From a checkpoint of a small transformer trained on Wikipedia.
Size: 9 layers, width 256, 4 heads of 64, MLP 1344 SwiGLU, vocabulary 6559.
Architecture: RMSNorm before each block, rotary positions.
Training: 375M tokens, 5716 steps.
Each number is 500 + 25 x the weight over its row's rms, rounded and kept within 0 to 999. Layers, rows and columns count from 0. Numbers have three digits each. The size before them is the row's rms in percent of the matrix's.

# gate: layer 4 MLP gate, 1344x256, rms 0.078, rows 723-729, columns 0-127
# up: layer 4 MLP up, 1344x256, rms 0.0707, rows 723-729, columns 0-127
# down: layer 4 MLP down (transposed), 1344x256, rms 0.0624, rows 723-729, columns 0-127
gate723 101:464552457518471512515516501490531521541493489517484460496509501488491517543507508510481520504498490536457498524526493520536500514541501486511535522492485533428512500515510534488478480472507494498525492492533526508504539474534449536482514496498485499523497454487540482542481532509473514450494476450503517512498498506523444491485497508514514517491488476494556521531464520471489484481506
up723 101:466531508504452524502459472529510414521507500525493496529474512474523485464481462493470511501454513514494464526504469516476505447497508539472504511531490494511525519492500466506487490500509486481463527476459506484535537486480496479495504490501497515508512558500500449507502502475474488513515498457539466484471518457529512524527497473494505515521511510519466452525516504490497471461525
down723 097:487566524507463440480518498489534473507493506479479530504472499491523472472497519488523565470478513519518532425522458556494522494526471511512522466495460498511509497499430478489469480527535484471482463521510520500524486479495522529474499477510494487507509485510485501498457510474494566512484508503511515516495466492448518489468469466532473519521489515519483495472472500559482515496550
gate724 093:514557493474497505474501497495471499518513521467509460543503441489512521537528511496484505488464512426468492493529498507500493490478507503490469478518490505511508517502497515486478511499497528443496512466475547454501479524507514517484552515470508482509476535467502491486493472499518487513497493530482500552536499542533491472503470495497481509505488515514517508484480473519503487523485
up724 097:521514507485516506498518453539529516478498525526497491500499458446541477503506434496483468513489472480496518528528503549500533478490534478471567492498443509514503458481480493523455502484457462510483470491438485524523516510468483490478498498445465512514467478540483509499491472500511564511490516493536523530480502489525508502466495468488503493524470503529566534487505521492504496531486
down724 097:484504486499502525486512495485475531540523488498522455494509448470506506498462521484488533471499517455483520513443552527497492503552477491516488487542493512506501509486499493460487516488454500505479539522479437502501452518490512517452512488491515502467510460481509506483514513519546528470493502503467556495559519451479491529546461498548475503471471525509506513529503539496509530469500
gate725 096:522496483534457511520488497484482511508463505525472492505497473504539530465487492512509513477530524545527545537550510494468486524539561501486500507494527479493505490466521487520482509504531498490531467480468433465524491472466490441469440532498506481484497439455445498501492462495489483498538507526526509498461511511498549495510504508530552499473477511513515530484545485470505465510514
up725 098:486550477503461528495535495503482466448502475501507511491524524500467492479515490543473516531510517489437521533524510494501570498491517451483506489499485464486488510534454500510478489512503520455503527508526520476490474468488547466497452477520524489529496524511501489497452452504488518489555491522473438485514476459543485479440512541523477481504497493534504487479502518510477498504546
down725 099:514495546524489507473583503530514439500532469506534523537478469473465461536517477521490500462499497473499491462488532465516484512477520545498505484504494500507482516471470510457519451491494490448542482527505521527499465497458483492496509464489482502485513490499483491499511456460489547479533516500473492477492523540528535486475484494497510517530440473515529506474516486510549506527488
gate726 095:568494510491516569518513487504520519486493507519489552476476481499464519463504496485507495461457488496485469509446500519533512503505521549510477508479487498521514475449550510476500503516491514531539473521532491513504477478498492502509524528501483502489526464440459497476492499546483528504486518497514477482471542512484523473561522452545483500498519507490479507505532533481484517489507
up726 100:475476524493510498492506488532481516489475529502495521461502510534507462493515525511526525504508481540552485469516491486489485461558514494497491517493496482533461522539480475491521479525508499472485544522529470489530434521442475447484495511518515539515456523459491491521497501468507521500502500498513527484491468544478501547522472545488541527518517530484484508493498476533501510482456
down726 099:445474479516504472490480492480513499499519540553471493523533540498543479522422508494485492529472498508504487474482498509500511465497499513484485502485515524524513535502456486504490574540495533516477521519522502499538518497505491521476524512500516484486473540472518491514487534525493468510471499506507443469507479525540489513461522503474516584524486512501528531494524517549526502503549
gate727 104:504502496501523517483487489534467503471478545527531499497504468503486508515518516545520493477456536495463483487485495464536481468502527509498497524474484538502510493547552510522483464464525515521501490483495470489476502492464496498517493499522490497465451521475441533497486549536484508473540512519490502514492507482506532521513506492502529505523480540517464499494512472474489465474467
up727 102:529480469556503492470463559490515470509516474467464524532472532503478478534508503519442514472507523485508488580495467474488521565485538516480485461511532472521477471464495497527494497510484490483540503473491498525472472467511501567502508480529501460505459486490503514519504557495519527490486497461510490478508507501498502486456501552530490511466476479480496430487516466492536506484494
down727 101:516533462506519475494522510506491546491491447481478484479469497498513474463573525457486535482514509517513489527483512515486509496528519463529539548518485503512516469521545546524500481520471482472535477511449443515486462528467510498544526512520480496499504508451519502498504538509509506517505524535526521501486488520502501526497540512500544547525498453509479540512508524454526497481521
gate728 104:486476477483578459479519514472539521510473508501510501495521513473477539467482486494506502506534490449534456493518501549494477511466480519511531513509546485515529451493506490503527500516529499473499491502512538506521515489471553492507471539482501487507488498472493511542451510481466535467500525510466504494492543526560517489491495493502512468486476485503527529516482483474513505524532
up728 103:558476459491489535512514506495448470476509473535466478474525470505466510477532512479482501501477510442478504530497500501481509446513483498510504505547481475482495500509535455515499487518514514450480483513502514489483517557504521518500502532512529507445470515500477490493498532502472521533528492471480468474505511496507485502531542515506498504503500495532521478497489520510480495501484
down728 103:480507488486499486531519520511518498471453484482474470526503499463498541514470513497485477470461528514526516503500499482475484480489429489533512437527494532496493464497566536523548471517525486512515526488531539497542520496532537521464497511479503530497466521515492477520494522510484468509514513506484492494506479503466489485475557489495556484483458468539515527528524473435480505493467
gate729 102:517532493487492487515482466468491487479522504529480499519455469501500490469502489529508509496443481527515462479509515516462507490498490511510504519498534496475469509515525514491488491494518522509524559472457509462514489466483476463487463502505505501495542509532488529460543503482472517513508525516540497535466503495515492519476508534488533512527489481496501495489502460440538502576525
up729 103:509503506481474493487518502488520537557448499492542479482478490492511533489547531531471504526501512496522426500468527495454543502492519524452487503502479472515507512491511489481538475455485517478510527488520502462546473487547525517470515522488553503508442533512515509520490465434529485510506525524486534576478475491468512517473533530520491523529547508489492494464468463477493529494458
down729 103:461519517487521512463463475483488479511520510495473456456525483497484515465540516446468461466475503524530501484497477490486482496483543507540490473518518501537542479472520508487528480467518503506515516468484435556499496481465475462507497428483502542496510490510541492526497487552474506512444503524494507477476503506502513492506535517495492476512497504524484463522483540485514513468503